python train.py --n_layer=8 --d_model=768 --n_head=8 --n_kv_head=8 --head_dim=96 --d_mlp=3072 --vocab_size=50257 --activation="geglu" --norm="rmsnorm" --norm_place="pre" --norm_eps=1e-05 --positions="learned+rope" --rope_base=23200.0 --rope_fraction=1.0 --qk_norm=false --attn_scale=0.102 --bias="none" --tie_embeddings=false --parallel_block=false --extras=["capped logits"] --init="trunc" --init_std_qkv=0.0245 --init_std_o=0.0305 --init_std_up=0.0351 --init_std_down=0.0351 --optimizer="adam_hyperball" --lr=0.0088 --beta1=0.9 --weight_decay=0.0 --lr_head=0.00644 --grad_clip=2.0 --warmup_steps=343 --schedule="wsd" --decay_fraction=1.0 --decay_shape="sqrt" --final_lr_fraction=0.05 --batch_tokens=131072 --seq_len=1024 --doc_mask=false --train_tokens=985700000 --steps=7521 --dataset="wikipedia_en"
Each number is 128 + 24 x the weight over its row's rms, rounded and kept within 0 to 255. Layers, rows and columns count from 0. The size above them is the row's rms in percent of the matrix's.

# layer 4 MLP down (transposed), 3072x768, rms 0.0351, rows 2884-2918, columns 256-319
size [100  94 108  97  99 107 101  98 104  94 100 100  97 104 103  99  99 103  99  98  98  98  97 101  96 103 102 105  99 102  99  85 102  99  98]
[[131 125 143 129 151 129 122  91  60 148 185 146 110 132  95 150 113 154 122 140 169 163 104 176 115  68 115 112 169 109 140 153 107 118 123  90 100 101 132 115 111 127 122 133 128 118 127  73 110 155 149 136 143 116 153 116 139 144 134 151 123  77 162 139]
 [ 97 111 113 131  90 105  97 143 115 127 103 136 125  50 113 146 138 129 162 155  81 165 119 141 130 109 104 155 127 139 168  79  93 101 143 124 130 124 131 146 128 155 134 106 124 131 106 149 165 115 127  83  96 100 130 146 119 113 118 124 138 121 131 120]
 [121 136 180 138 165  95 127 126 135 115 102 118 141 159 117 118 156 191 123 116 141 134 148  93 110 145 113 119 113 148 149 100 115 133 121 130 118 135 149 139 111 145 134 139 137 101 151 128 115 129 133 107  96 114 102 118 135  93 148 113 132 155 154 165]
 [ 96 120 170 125 114 124 167 131 145 156 139 104 121 104 103 110 139 100  97 122  73 125 105 107 156 143 123  91  91 116 160 134 170 108 128  98 129 114 170 133 146 163 133  89 146 175 122 128  95 142 137 110 127 136 132 138 141 121 134 108 170 108 137 126]
 [114 125 143 148 128 104  85 140 138 104 117 127 131 144 157 109 125 124 172 164 119 140  85 120 117 127 165 130 118 121 154 123 163 139 121 132 110 152 132 122 123 109 120 113 148 157 124 127 114  93  96  73 110 145 119 147 141 130 113 120 147 145 109 110]
 [146  99  98 158 111 154 125 142 143 111 150 115 160 177 130 133 149 132 100  77 128 143  95 151 103 132 126 109 116 136 126 127 107  87 145 130 137 161 131  88 143 116 134 130 111 133 135 204 152 104  98  94 104 107 186  92 140 141  91 109 139 144 108 116]
 [131  84 141 127 136 105 115 109 115 132 122 157 169 131 149 141 124  88 100  97 155 137 173 127 148  80 154  83 107 151 139 143 118 116 120 113 143 148 105 103 138 124 104 131 141 148 141 152 138 136 115 126 213 140 137 175 136 110 128 124 131 131 131 122]
 [152 121 112 164 148 143 135 119  87 130  75  65 138 139 152 154 116 136 116  90 137 106 135 147 139 154 122 114 103 130 130 103  97 130  99 130  90 151 169 153 155 114 134  82 188 137 147 168 160 123 126 106 168  90 156 134 134 127 104 124 106 131  90  95]
 [142 147  96 158 128 168 165 123 120 108 146 137 142 144 150 108 125 112 125 145 106 120 178 124 133 123 104  94 115 127 124  98 146 134 128 135 132 127 117 166 129 161 109  71 150 100 147 126 131 134 125 104 175 126 132 144 125 108 147 127 157 109 108 134]
 [105 128 113 152 118 141 142 142  86 134 130  91  90  93 113 160 130 152 103 119 149  77 113 124 147 135 120  84 126 154 132 120  79  92 143 176 116 114  96 144 164  87 117 127 153 150 113  90 122 108 140  87  83 112 128 119 160 108 144 117 148 101 139 146]
 [102 163 101 136 122 128 104 158 146 147 103 115 122 150 129 131 158  99 138 137  87 126 156 150 123 139 171 104  75 152  96 164 174 144 140 147 147 140 126 135  95 106 104  58 118 128 102 127 143 127 146 130 126 166 129 122  94 138  89 173 108  99 169 104]
 [ 77 131 110 167 136 113 114 176 156 113 149 104 116 113 123 125  79 143 127 160 130 125 119 116 142  64  91  66 119 112 146 142 117 146 110 123  85 127 122 161 130 126 157  59 113 148 128 148 105 152 108 123 131 124 194 116 142  90  86 125  94 122 160 147]
 [133 125 104 104 124 146 101  94 135 152 116 136 130 102 107 104 142 123 109 115 129 100 127 104 127 122 123 172 139 134 121 150 112 137 165 110 117 183 107 128 139 188 133 160 108 156 149 162 159 137 113 206 136  99 142 143 112 130  55  96 117 112 131 153]
 [ 60 132 121 109 172 145 143 166  93 140 141 126 172 139 131 102 207 132 125 115 155 178 108 108  90 133 104 155 178 121 168 130 163 162 125 125 137 117  97 119 127 129 176 138  73 167  91 171 125 146 112 150 159 124 129 160 102  91 165 139 122 123 104 137]
 [118 119 116 110  90 129 125 135 144 116 123 106  97 122 165 166 134 153 118 100 134 146 120 132 142 121 104 102 113 125 104 101 123 135 102 108 149  96 128 117 141 127 111 121 141 122  97 127 132 121 116  88 120 121 142 113 148 156 129 159 153 117 117  97]
 [135 129 156 109  97 142 134  99 154 111 119 169 120 120 139 135 119  99 101  90  92 118 129 114 116 147 112 106 127 119  87 108 162 137 151 124 107 144 123 129  86 143 106 106 120 146 114  86 147 142 167 147 123 106 112  81 144  87 124 132 127 115 128 130]
 [123 165 126 137 116 161 134 144 129 128 131  80  84 107 113 148 137 103  90  88 113 127 122 131 128  86 121  86 145 129 131 129 149 118 121 159 179 125 158 119 119 142 117 122 132 115  69 130 118 143 132 141 146 117  82 143 117  82 147 118 131 101 130 134]
 [119 105  68 152 163 144 134 129 127 125 133 133 131  89 160 141 120  99 123  86 134 133 144 109 118 140 109  89 128 156 128 140 194 127 114 138 194 121  80 131 157 144  95 145 161 137 122 154 182 131  76 181 157 111 131 131 111 176 122 135 109 132 137 134]
 [152 109 156 141 107 153 147  99  92 110 132 128 128 122 132 126 155 114 136 167 134 122 143 103 164 138 144  92 144 140 143 143 140 108 101  72 126 110 136 163 144 119 153 110 126 139 153 112  84 123 137 152 134 146 117 165 116 105 142 140 155  96 134 126]
 [111 124 108 106 145 118 122 138 123 165 123 101 136  86  98 138 117 141 127 178  74 165 148 162 131 108 146 121 125 104 129 137  88 110 144 108 121  77 127 119 151 101 169 106 130 141 124 149 178 153 158 117 133 143 131 127  79 169 138 138 122 158 128 143]
 [164 112 125 127 119 130 127 149 153 159 143 119 110 117 118 135 157  81 127  89 119 130 147  96 138 154  99 112 132 128 106 128 114 133 115 125 129 116 152 137 152 106 121 129 150 125 164 113 165 108 113 159 110 144 169 128 155 118  77 101  71 146 137 170]
 [124 104 119 196 155 132  94 139 107 134 118 135 168 135 175 133 108 118 127 117 125 164 110 145 171 148 150 176 125 104 169  97 105  90  99 152 135 193 121 113 159 154 131 122 119  95 164 160 100 119 135 100 108 170 112 111 112  79 163 152 100 133 115 167]
 [146 117 134 137 155 134 110 104 112 109 161 141 171 126 123 123 120  96 109 132 163 123 152 122 129 134 132 173 146 149 150  85 120 111 128 126 121  88 120 124 131  97 179 129 109 125 135 103 107 165 114 125  85 162 111 143 150 127 104 132 138 141 144 141]
 [146 168 108 148 141 114  60 155 100 173 119 114 154 104  92 141  98 139 105 107 146 120 138 156 153 141 134 147  98 113 113 152 130 155  91 115 156 115  93 157 115  98 138 158 156 128 135 156 156 113 116 153 153 115 130 119 111 124 109 127 137 102  99 133]
 [156 132 147 116  77 145 145 117 123 110 147 145 116 131 130 141 158 110  70 124 107 130 171 165 139 109  89  70 133 180 168  99 152 170 109 147 121 144 181 141  81 129 136 121 146 123 118 116 142 120 112 136 130 197 153 103 106 140 147 123 126 141 140 134]
 [133 132 112 100 127 158  78 157  74  67 132 138 142 125 106 131 145  65  85 114 106 134 106 132 140 147 103 119 126 130 140 110 145  85 139 149 119 141 106 132 106  89 129 107 108 114 112 136 131 108 104  99 140 131 127 149 129 150 109 141 163 150 152 109]
 [ 87 103 135 126 119 180 152 133 138 128 139 124 118 178 147 138  59 125 122  95 152 126 131 146 127  96 107  75  64  78 168 166 164 115 117 120  70 161 141 156 103 176 159 131 118 119 118 141 165 167 109 106 127 141 187 111 118 114 141 176  79 156 154 126]
 [109 147  88 126 153  99 171 122 189 142  98 136 154 177 159 187 164  97 135  75  67 101 182 130 115 126 135 139 181 119  85 125 110 135  74 100 139 155 125 122 130 111 141  94 145 105 110 145 151 148 125 125 128 126 146 109 127 118 125 148 141 115 127 176]
 [153 115 135 164 131 149 127  66 140 127 142 123 147 114 115  96 132 117 114 125 133 115 164 161 158 128 158 136 132 118 124  89  70 135 111 105 137 136 141  77 138 124 192 108 149 123 115 149 149  79 153 132 129 145  97 144 125 117 127  97 102 112 122 136]
 [119 144 122 117 130  98 114 139 127 124 154 153 182 121 131 121 143 119 165 122 108 147 153 157  69  94 100 136 119 135 119 111 107 141 141  78 120 147 118 133 142 105 159  94 104 128 139 135 114 118 136 135 141 152 117 118 124 159 155 141 153 123 164 145]
 [149 166 124 142 149 160 139 161 102 134 140 120 121 107  64 146  83 135  93 137  90 104 153 122  78 119 120 115 112 160  67 138 152 114 139 142 101 125 148 145 112 161 105 178 129 131 129 129 113 140 153 131 120  82 119 100 154 132 116 112 105 153 123 110]
 [120 160 147 170 105 127 137 126 137 128 101 164 131 120 155 130 118 161 147 151 141 129 128  78 129 169 154 178 111 102  87 142 111 118 136 133 122 101 130 108 182 149 147 126 148 119 158 153 153 145 130 107 118 117 151 117 120 136 115 122 131 165 153 106]
 [157 132 136 114 146 148 142 125 123 130 176 145  79 130 124 119 114 153 109 128 100 116 139 119 131 147  93 155 176 151 133 128 120  99 150 121 133 143 114  71 198 158 136 106 110 158 140 148 167 137 148 146 116 110 141 119  92 118 100 125 163  85 162 121]
 [127 118 117 131 146 147 129 121 131 125 125 126 150 117 120 113 134 141 134 129 142 114 127 173 134  93 151 134  93 130 150 115 108 111 167 114 140 145 135 138 118 155 112 120 134 118  94 132 138 120 139 115 102 140 137  83 115 147 117 131 134 149 106 113]
 [124 139 128 101 107 124 106 116 125 128 169 114 170 137 132 109 115 193 105 139 128 158 140  89 110 113  73 146  93 140 108 104 158 133 119 131 164 123 150  96 113 155 145  89 152 113 143  90  42  98 124 126 107 144 140 101 185 138 135 148 105 119 130 111]]
# layer 4 MLP gate, 3072x768, rms 0.0351, rows 2885-2919, columns 256-319
size [ 95 105  97 115 105  98 100 104  96  99  97  93  99 102  99  98 104 101 101  97 105  99  99 100 101 102 106 100 101 106  81 102  99  95 103]
[[ 89 153 110  72 128 113 124 102 130 119 145 120 165 175 101 145 157 144 118 100 142 104  95 109 149 121 137 101 138 105 135 133 134 150 146 161 143 163 128 103 110 114  90 129 131 104 125 112 123 103 124 112 145 162 137 107 112 109 127 150 123 115 105  85]
 [109 119 119 109  99 141 116  88 163 106 134 115 118 116 134 135  94 132 107 133 159  69 106 126 138 121 117 101 127 108 145 148 146 135 167 105 119  94 112 150 165 126 127  98 133 174 115 113  98 132 147 131 130 163 106 137 133 175 147 152 142 149 131 165]
 [131 134 118 170 125 124 100 112  93  98 136 107 162 160 149 111 133 146 141 155 178 136 105 136 137 153 106 128 122 143 129 117 150 147 105 143 119 103 141 116 167 147 133 159 130 129  93 115 120 137 133 152 130 130 139 145 156 148 102 105 124 113 128 125]
 [109 136 107 138 150 133 136  99 124 157 117 152 150 120 135 139 139 111 127  95 165  84 131  94 106 122 116 150 146 170 116 151 113 128  92  89 131 112 172 162 136 135 133 114 135 116 170 121 145 142 159 161 154 131 111 160  81 147 147 159 156 110 157 137]
 [145 103 145 124 122 116 129 117 121 115  90 140 154 149 122 139 157 118 129 107 118 121 113 119 140 136 118  70 126 166 143 120 143 121 129 162 140 168 124 111 141 135 145  83 147 130  90  71  96 126 116 129 122  50 133 153  90 155 123 150 153 132 134 100]
 [132 104 123 137 103 115 145 134 150 139 141 139 155 153 152 134 123  90 158 123 167 170 130  95 127 120 108 118 115 145 124 117 146 112 131  96 144 126 140 150 144 107 124 133 171 113 136 107 114 155 121 158 112 143 170  79 133 131 156 115 130 164 128 154]
 [135 138 138 139 123 135 113 152 149 129 149 123 147 110 141 104 157 135 115  82 146  71  78  63 157 110  73  98 127 149 155 146 134 127 131 135 109 156 172 159  92 144 150 121 106 147 112 104 156 112 159 146 130 113 108 143 133 127  70 109 139 141  84  97]
 [ 94 138 132 117 128 100 178 161 150 125 133 124 127 157 116 100 133 122 120  99 201 127 158  89 106  93 148 146  89 122 148 172 100 119 170 168  57 122 133 123 125 124 129  68 121 121 120  89 102 115 135 152 139  96 151 149 147 106  90 135 145 100 142 166]
 [150 155 120 112  96 121 137  74 133 131 148 154 134 148 138 113 135 122 133 115  75 127 166 128 129 116 137 112 145 107 132 142 126 162 146 124 149  93 100 117 134 166 144 131 108 113  86 107  99 122  74 121 106  97 162 154 141 167 167  81 128  93  97 127]
 [120 101 145 125  93 133 110 115 141 153 139 140 115  76 127  81 126 130 162  97 140 140 132 129 162 126 152 121 159 149 141 143 124 112 105 191  93 126 143 165 139 141 124 181 104  96 126 154 148 134 134 141  61 100 145 111 104 119 160  96 116 153 132 161]
 [106  93 117 127  99 125 105 142 146 100 165 122 129 134 160 126 154 133 139 124 141  84 124 118  98  98 128 120  94 158 114 130 110 157 107 130 125 112 187 118 128 111  98 131 158  95 103 150 156  91 136 174 114 127  87 149  97 149 126 137 184 130 136  80]
 [133  80  76 102  91 154 128 135 144  72  90 149 144 120 166 138 136 131 124 125 162 115 116 138 121 158 129 147 143 127  92 137 171 158 155 179 141 129 101 144 148 149 139 120 111 144 134  98 108 128 116 142 165 165 137 165 117 125 120 130 116 128 129 149]
 [129  92 121 101 108 107  82  97 125 137 118  98 159  93 140 120 130  96 129 145 156 132 106 158  96 116 146 128 135 135 134 151 160 111 160 117 172 148 112 152 127 118 130 132 143  98 115 146 137 138  89 131 147 137 130 168 109 109 110 111 118 128 137 128]
 [100 132  98  78 104 106 148 151 152 166 137 117 137  94 152  88 153 115 124  82 129 103 157 108 181 116 127 139 182 150 125 124 153 130 157 144 103  89 140 148 164 152 131 124 123 149 127 138 140  93 113 137 114 114 131 113 119 108 116  76 188 139 112 110]
 [ 97 108 166 141 154 119 127 106  77 137 119 114 110 118 136 127 114 108 143 161 165 151 125 123 144 105 139 108 116 112 111 117  87 111 161 127 143 109  93 118 118 144 127 155 135 123  96 180 128 131  88 132 123 120 167 127  94  95 149 136 119 159 119 107]
 [135  96 195 125 129 114  99 122 131  97 121 119 135 103 146  92  86 123 156  93 127 136 148 130 155 114 154 123 126 147 144 151 158 151 159 106 112 106 143 160 149 133 149 124 124 112 158 137 108 145 140 143  99 126 139 163 154 151 145 128 127 113 136 112]
 [117  96 151 138  72 137  98 179 124 136 130  97 139 160 153 162 146 130 128 116 132 160  71 134  87 105 116 142 113 122 146 103 127 135 123 130  97 142 126 110 129 170 122 116 160 120  94 128  91 159 126 127  66 137 153 109 136 153 139 153 126 146 149 124]
 [118 127 119 168 139 117 110 106 121 110 113 152 170 116 124 101  90 128 165  88 167 126 123  71 143 159 133 173 130 110 113 162 141 117  93 124 102  99 133 147 199 144 137 127 164 158 135 120 128 148 165 140 118 106 128  85 101  68 142 134 114 135 129  93]
 [119 123  81 148 117 123 116 117 124 128 115 152 147 144 119 165 149  79 107  94 167 106  85  94 140 111 150 134 128  95 137 135 117  90  90 154  89 112 159 149 121 144 125 184 124 156 143 130  81 122 109 145 109 115 167 127 130  90 146 114 144 138 133 134]
 [108 134 127 133 142 122  92  78 146 126 125 133 151 144 134 149  92 167 129  59 162 139  93 158 156 125  86 110 148 133 134 121  86 121  75 120 148  96 113 188 133 104 103 146 136 153 138 116 131 146 124 149 137 109 136 118 149  72 116  99 140 119 156 104]
 [115 115 122 128 146 138 139 145 135 158 137 158 111 127 153  97 122 148 178 160 106 139  86 120 138 130  84 117 101 101 148 155  99 117 131 144  99  69 176 154 176 111 172 115 113 116 149 113 121 115 118 123 121 138 128 120  81 135 141 119 149 158 226 109]
 [ 89 146 130 143 118 149 126 135 148 105 160 122 138  99 129 143 147 143 142 107  88 108 125 157 108 117 154 125 170 170 158 160 160 154 138 143 119 116  93 149 124 141 129 121 122 118 102 136 111 122 125 184 137 128 141 185 123 130  54 122 161  76 115 153]
 [142 126 153 136  95 120  78 133 121 115 136 160 114  98 102 161  79 100 159 136 102 129 106 100 169 106 117 127 101 138 138 137 113 142 126 121 114 138 159 165 152 119 112 118 130 159 142 137 110  77  94 118 133  91 129 115 104 139 123 104 167 122 150 141]
 [ 93 113  60  77 133  95 144 128  95 136 119 131 129 141 134 144 131 134 130  99 144 134 156 155 202 164 143  95 133 145 102 143 127 122 106 183 105 124 178 152 135 161 108 135 182 143 119 139 135 125 134 126 128 143 168 117  78 134 122 102 113 146 111 121]
 [160 131 140 151  98 128  89 138  94  76 113 146 144 141 124 165 164  88 157 120 126 142 129 159 123 138 146 150 134 155 174 147  93 122 137 133 143  78 116 104 138 128 149  98 162 163 163 103 130 136 127 114 113 114 132 158 126 141 138 130 157 135 110 127]
 [128 146 130 128 114 145 167 113 127  97 122 128 116 129  80 120 153 108 160 124 121 124 148 151 116 149 153 159 114 115 132 150 148 136 124 164 116 121 120  97 169 182 102 166 123 132  92 138  98 101 119 130 124 175 130  85 138 117 134 139 166 127  97 106]
 [150  97  96 126 107 124 119 122 142 121 136 110 136 139 127 139 126 137  81 138 165 121 120 116 130 115 108 140 124 113 128 141 144 106 141 146 138 128 100  96 110  76 197 168 160  92 135 139  97 105 176 166 141  98 130 123 132 138 134 153 148  75 109 120]
 [123  97  89 121 155 164 126 141 164 116 156 131 127 109 136 163 137 139 140 115 174 143 150  87 142 168 130 136 128 138 147 125 104 109 117 123 158 126 132  98  81 102 102 117 142 123 188 101 110 134 118 149 136 114 137  99 116 146  94 173 141 126  87 133]
 [146 120 110 150 154 144 115 128 163  91 151 151 130 120 124 115 122 150 131 128 158 126 140 108 145 130 104 116  99 148 118 150 117 150 169 139 143 137 137  97 155 115 107 151 142 120 136 134 106  92  93 123 121  83 120 120 128 172 145 120 149 117 113 149]
 [128 127 114 153  89 140 158 137 132 101 139 111 139 106 170  90 109  89 133 132 142 125 109 138 165 113 108  93 125 100 131 146 121 115 140 108 106 107 154 153 134 142 109 156 118 163 107 127  89  79 179 131 137 100 136 151 150 144 140 127 116 145 109 141]
 [127 128 162  38 112 139  85 115 105 148 151 157 109 123 103 117 170  89 137 127 122 109 124 172 137 167 120 119 138 113 104 102 148 137 163 165 138 137 149 139 185 125 143 118 119 107 124 128 124  96 132 129 168 132 139 134 143 162 112 165 168 165 151 119]
 [113 135 173 161 168 156 100 152 144 127 132 119 129 148 190 169 149  79 119 161 106 132 147 129 129 148 119 119 147 130  91 163 166 108 144 169 141 129 156 131 127 154 134 116 139 161 136 134 159 129 125 130 162 122 151 116 119 196 135 128 126 100 114  71]
 [157 104  98 111 130 137 105 157 172 158 118 113 152 116 147 120 148 113 118 122 133 132 149 131 113 134 140 115 132 173 108 132 157 126 111 157 146 117 135 116 173 126 163 155 112 140 193 112 149 128  93 109 129 144 152 137 150 132 110 178 112 165 107  98]
 [143 170 150 150 132  86 108  79 132  95 127 134 116 105 109 155 112 133 102  86 114 124 138 147 140 121 148 115  95 128 143 157 112 121 125  92 107 132 132 161 139 168 145  64 117 157  75 127 121 151 129 165  93 140 186 150 103  81 136 125 138 168 134 105]
 [153  90  84 132 113  79 117 145 116 128 112  96 137 150 115  78  77 140 113  91 149 140  85 164 156 175 133 121 111 147 122 139 131 145 102 164 162 109 153 120 165 133 114 145 131 162 127  89 106 110 122 153 125 139  95 153 134 112  98 153 124  81 126  83]]
# layer 4 MLP up, 3072x768, rms 0.0351, rows 2885-2919, columns 256-319
size [ 94 111  97 101 106 102  98 104  94 103  97  98 104 106  98 103 102  99  98  94 103  97  99  99 101 102 105  98 103 100  86 100 101  96 102]
[[ 96 154 139 175 116  92  95 120 121  84  98 108 147 126 136  97 155 107  75 154 122 105 111 140 149 170 110  79 119 119 108 138 138 161 131 126 115 119  95 105 152 166  68 108  97 135 142 126 114 135 177 148 102  90 119 173 151 132 124 132 146 108 124  96]
 [126 148 134 160 113 143 149 125 116 134  92 152 140 148 134 104 115 162 146 143 166 143 114  89 107 139 144 208 153 123  92  88 174 128 121 122 106 113 177 131 135 115  99 127 148 103 169 159 135 135 128  87 132 127 117  77 117 114 123 137 132 117  83 162]
 [133 159 142 118 106 138 172 135 146 138 143 148 108 108 128 175 124 105 129  81  99 110 120 135 175  76 151 100 100 133 134 141 151  95 129  81 123 120 131 112 117 122 110  97 140 166 145 172  64 105 124 146 114  95 106 101 100 155 141 119 150 116 121 118]
 [138 110 107 124 153 161 154 143 171 112 170 130 136  96 141 149 156 155  90 139 123 108 147 136  96 128  95  89 159 164 138 120  93 127  91 113 131 116 102 170 109 157 140 149 114 134  81 148 138 161 120 118 135 141 161  84 109 102 154 136 164  54 143 126]
 [130 151  98 129  78 131 131  99 139 108 131 150 149 153 130  95 130 112 109 117 114 136 137 117 115 102 101 156 140 141  74 167 132 122 131 174 109 106 117 104 130 124 137 151 123 112 124 153 122 128 124 144 118 147 111 111 141 125  72 135 122 176 122 142]
 [ 98 156 135 130 181 110 113  62  89 119 119 105 104 165  97 139 141 146 103 126 158  75 160 127  94 155 126 120 147 123 119 112 119 112 101 135 112 172 124 124 165 116 139 105 131 120 114 138 149 108 139 135 148 137 140  99 114 126 111  70  96 117 118 114]
 [ 74 125 136 173 155 157 126 159 109 102 111 140 129 135 160  77 151 140 119 135 115 126 168 137 101 120  96 150 120 136 184 156 145 143 152  95 109 141 103 117 156 141 143 127 136 119 130 122 114 136 124  91 161  90 127 158 130 174 132 115 136 124 119 118]
 [111 140 121 141 148  87 129 128 135 136 171 146 107 121 131 135  93 131 122 125 105 110 145  93  98 138  93 103 184 153 155 121 106 137 121 158 157 116 134 131 132  40 137 105 116 135 180  94  81 117 119 136 141 114 124 143 183 100 125 132 100 142 171 118]
 [140 132  84 131 118 184 125 146 114  91 128 144  99 132 143 120 141 115 143 131 123 146 117  87  71 109 157 122 102  99 160 127 147 122 116 127 130 148 114 156  89 153 141 132  88 150 168  81 144 133 152 163 123 144  89 100 127 166 114 142 149 138 101 106]
 [126 120 134 152 129 140 100  99 127 135 178 135 110  93 117 123  86 122 158 145 125 144 100 124 121 124 133  99 105 129  80 100 163 126  93 143 131  91 125 131  95  89  84 158 154 142 135 154 131 155 148 132 105 103 155 153 164 108 140  80 124 138 154 135]
 [161 138 126 178 128 138 117 161 133 148 138 141 119 151 128 118 120 168 157 150 140 142 102 143 129  81 114 148 100  97 129  94 105 131  84 138 106 117 124 112 112 112 135 143 106 143  83 132 144 126  85 140 112  99 133 173 159 136 133 144 121 145 142 145]
 [123  86  97  81 111  89 123 122 122 150 148 126 169 108  74 111 128 105 175 111 146 165  89  99 149 123 110 143 158  95 134 146 162 155 115 128 132 133 163 120 121 113 150 132 118  72  95 122 161 131 114 151 107 145 179 175 103 110 104  99 116  99 118 157]
 [138 134 151 105  71 159 137 141 126 169 113  93 119 123  91  85 151 142 134 136 188 125 154 104  92 132 156 148 147 178 108  79 130 114 129 174 140 113 110 176 118 145 147 141 133 142 165 183 125 148  69 130 113 110 117 179 142 129 142 134 147 169 110 110]
 [106 162 154  91  88 137 119 130 146 114 120 131 164  97 146  90 131 139 132 104 113 108 114 141 146 120  81 137 142 151 122  98 141 118 143 120 128 153 107 179 149  97 118 111 102 131 136 170 145 126 116 141 160 137  93 119 150 157  99 114 124 147 119  91]
 [ 98 149 129 132 106 148 161 146  90 154 122  96 123 127 147 147 129 148 149  95 110 152 175 108 156 115 145 123 129 129  96 135 110 139 124 124 145 145 123 156 138  90 132 183 101 102 115 150 114 127 114 136 126 109 140 100 124 141  95 129 123 134 120 104]
 [106 150 169 133  96 101 109 132  60 125 165 110 128  90  91 148 116 137 141 155 125  81 103 146  94  85  93 121  95 140 115 137 122 137 141 163 141 120 125 109 139 149 106 118 112 145 117 154 150 121 114 106 106 107 114 151  95  83  63 134 134 118 102 155]
 [166 138 155  98 111 150 119 175 109 107 103 139 144 120 121 159 125 113 116  96 106  94 113 141 138 122 110 139 120 108  94 119 152 127 143 132 111 125 125 123 119  98 111 119 115 159 104 114 139 145 129 135  78  88 130 120 169 111 119 137  82 128 113 122]
 [ 95 141 181 173 117 133 123 147 115 129 106 133 156 133 144 120 102 107 143 118 173 124  81 159 173 129 116 103 137 107 109 122 115 117 145 118 111 193 109 125 142 143 141 106 177 142 173 113 101 130 119 149 157  69  68 104  84  73 104 157  88 153 144 128]
 [ 98 106 129 109 156 121 114 142 144  94 133  98 148 157 134 143  87  82 149  52 140 100 128  90 124 183 118 122 138 158 136 101 151 146 130 156 128 136 116 134  99 148 115 118 142 129 129  94 142 129 143 128 112 119 132  94 141  97 131  99 112 113 125 131]
 [150  81 116 142 113 131 179 127 120 135 158 110 108 107 136 108 147 147 112 111 113 130 146  81 133 162 135 100 137 165 145 154 114 134 120 136  97 127  80 107 104 120 130  86 125 135 139 148 136 121 114 154 138 155 143 140 121 127 121  98  84 147 126 111]
 [108 171  92 127 133  86 127 122  98 112 128 107 142 136 158 155 134 121  63 131 119 158 110 131 112 113 111 127 117 129 142 161 157 124 168 140 126 162 147 111 133 154 137 131 176 149 104 133 105 114 111 110 144 114  50 111 142 136 154 183 127 131  89 143]
 [145 125 117 174 151 137 144 108 136  88 113 110 176 141 141 138  90 123 188 139 111 126 138 147 160 104 107 103  94 120 129 139 107 153 101 158 150 163 105 164 135 137  99 117 165 122 140 166  94 108 110 106 130 130 136  93 107 142 192 127 131 141 158  94]
 [152 126 111 126 126 130 116 135 100 178 124 105 162 172  86 121 147 131 188 115 130 147 147 125 108 112 143 166 119 140 162 130 108  90 136 143  99 140 112 175 125 122 136 110 133  80 116 137 142 129 133 122 118  95 144 118 168 134 102 102 123 132 130 103]
 [140 156 153 160 132 170 142 146 159 112 106 150 134 129  91  85 162 106 109 110 177 145 127 102 122 146 116  97  98 169 166  97  63 163 123 134 156  98 116 140 146 118  96 141 147 140 141 107 121 155 112 139 124 139 120 111 125 170 121 137 104 127 133 128]
 [ 70 134 152 153 110 135 123 106 139 140 182 167 117 156 126 118 127  95 117 104 164 136 137  85 132 107 161 149 138  99 112  98 125 134 176 145 129 154 139  63 125 127  81  99 171 131 154 150 153 132 127  89 173 132 125 103 131 128 107  86 172 152 129 128]
 [106 117 137 129 156 156 112 146 122 117 112 140 128  71 133 128  56 138 136 140 141 104 110 109 141 112  93 120 101 141 157 124 112 101 124 100 137 178 170 123 133 161 127 115 155 123 153 150 130 122 151 184  87 126 131 153 114 189 145 139 107 142 115 137]
 [ 97 138 116 113 101 127 119 114 120 122 141  96 147 111 114  88 129 135 115 109 156 128 144 130 106 144 129 138 180 131  83 133 107  53 124 166 159 104 164 124 118 147 159 145 130  77 109 127 118 123 139 180 135 113 128 151 113 139 139 137  89  87 116 136]
 [140 124  97 161 138 167 124 165 170 125 117 179 126 106 112 137 120 131 120 141 110 121  98 108 170 146 169  95 138 202 161 143 187  96  65 168 148 104 108 193 110 126 139 164 120 115 133 126 143 109 130 111 109 113 108 104 124 122 130 130 123 122 129 116]
 [145 123 113 113 114 122 132  87 113 101 171 150 138 135 128 123 114 154 122 164 122 140 103 105 134 151 145 121 166 104 138 124 153 143 140 106 147  90  94 166 132 161 112 138  99 154  99 145 116 169 124 106 131 153 122  73 122 146  83 157  80 134 149 120]
 [168 128 126 181 113 113 181 161 166 101  94 102 131  74 133 122 105  97 170 143 110 135 130 109 140 115 114 109 108 146 109 119 108 122 144 143 112 163 157 131 131 111 101 175 134 151 125  71  96  84 169  85  90  93 105 128 122 106 143 113 133 147 142 112]
 [148 128  99  93 112 175  93 109 130  99 141 125  90 145 103 137 104 120 115 111 123 131 125 133 131 132  98  89 109 167 158 115 146 155 137 157 131 134 105 153 131 116 150 169 156 121  80  37 127 137 113 130 126 131 147  99 120 156 114 127 132 134 137 122]
 [172 153 115 123 164 106  78 118 173 123 110 169  90 125 112 112 117 130 135 125 128 102 150 129 135 109 151 119 116  90  94 119 108 163 101 109 126 133 113 110 157 133 160 131 115 146 120 153 123 177 162 161 134 120 151  92 121 135 142 109 153 123 164 154]
 [117 133 162 112 140 153 120 102 110 168 126 130  79 112 121 179 127  97 148 104 142 120 138 137 138 153  95 157 148 145 103  84 119 164 107 135 156 146  83 127 136 119  95 180 106 145 144 155 131 147 107 116 130 143 171 111 122 155 152 144 142 132 148 124]
 [169 132 152 163 106 126 127  74  98 107 106 100 162 130 134 110 162 122 106 164 114 126 114 184  59 155  93  95 109 130 129  96 129  93 105 139 128 145 108 108  88 168  96 171 141 116 144  88  70 137  99 112  93 122 142 125  76 123  88 132 149 150 120  89]
 [124 141 173 133 138 134 143  85 148 116 167 127 142 106 142 131 110 118 146 114 146 123 105 105 122 148  89 115 115 144 116  83 134 121 125 100  96 103 128 146 113 138 122 183 102 146 158 147 127 174 138 125  99 140 153 139 184 126 111 107 111 168  70 122]]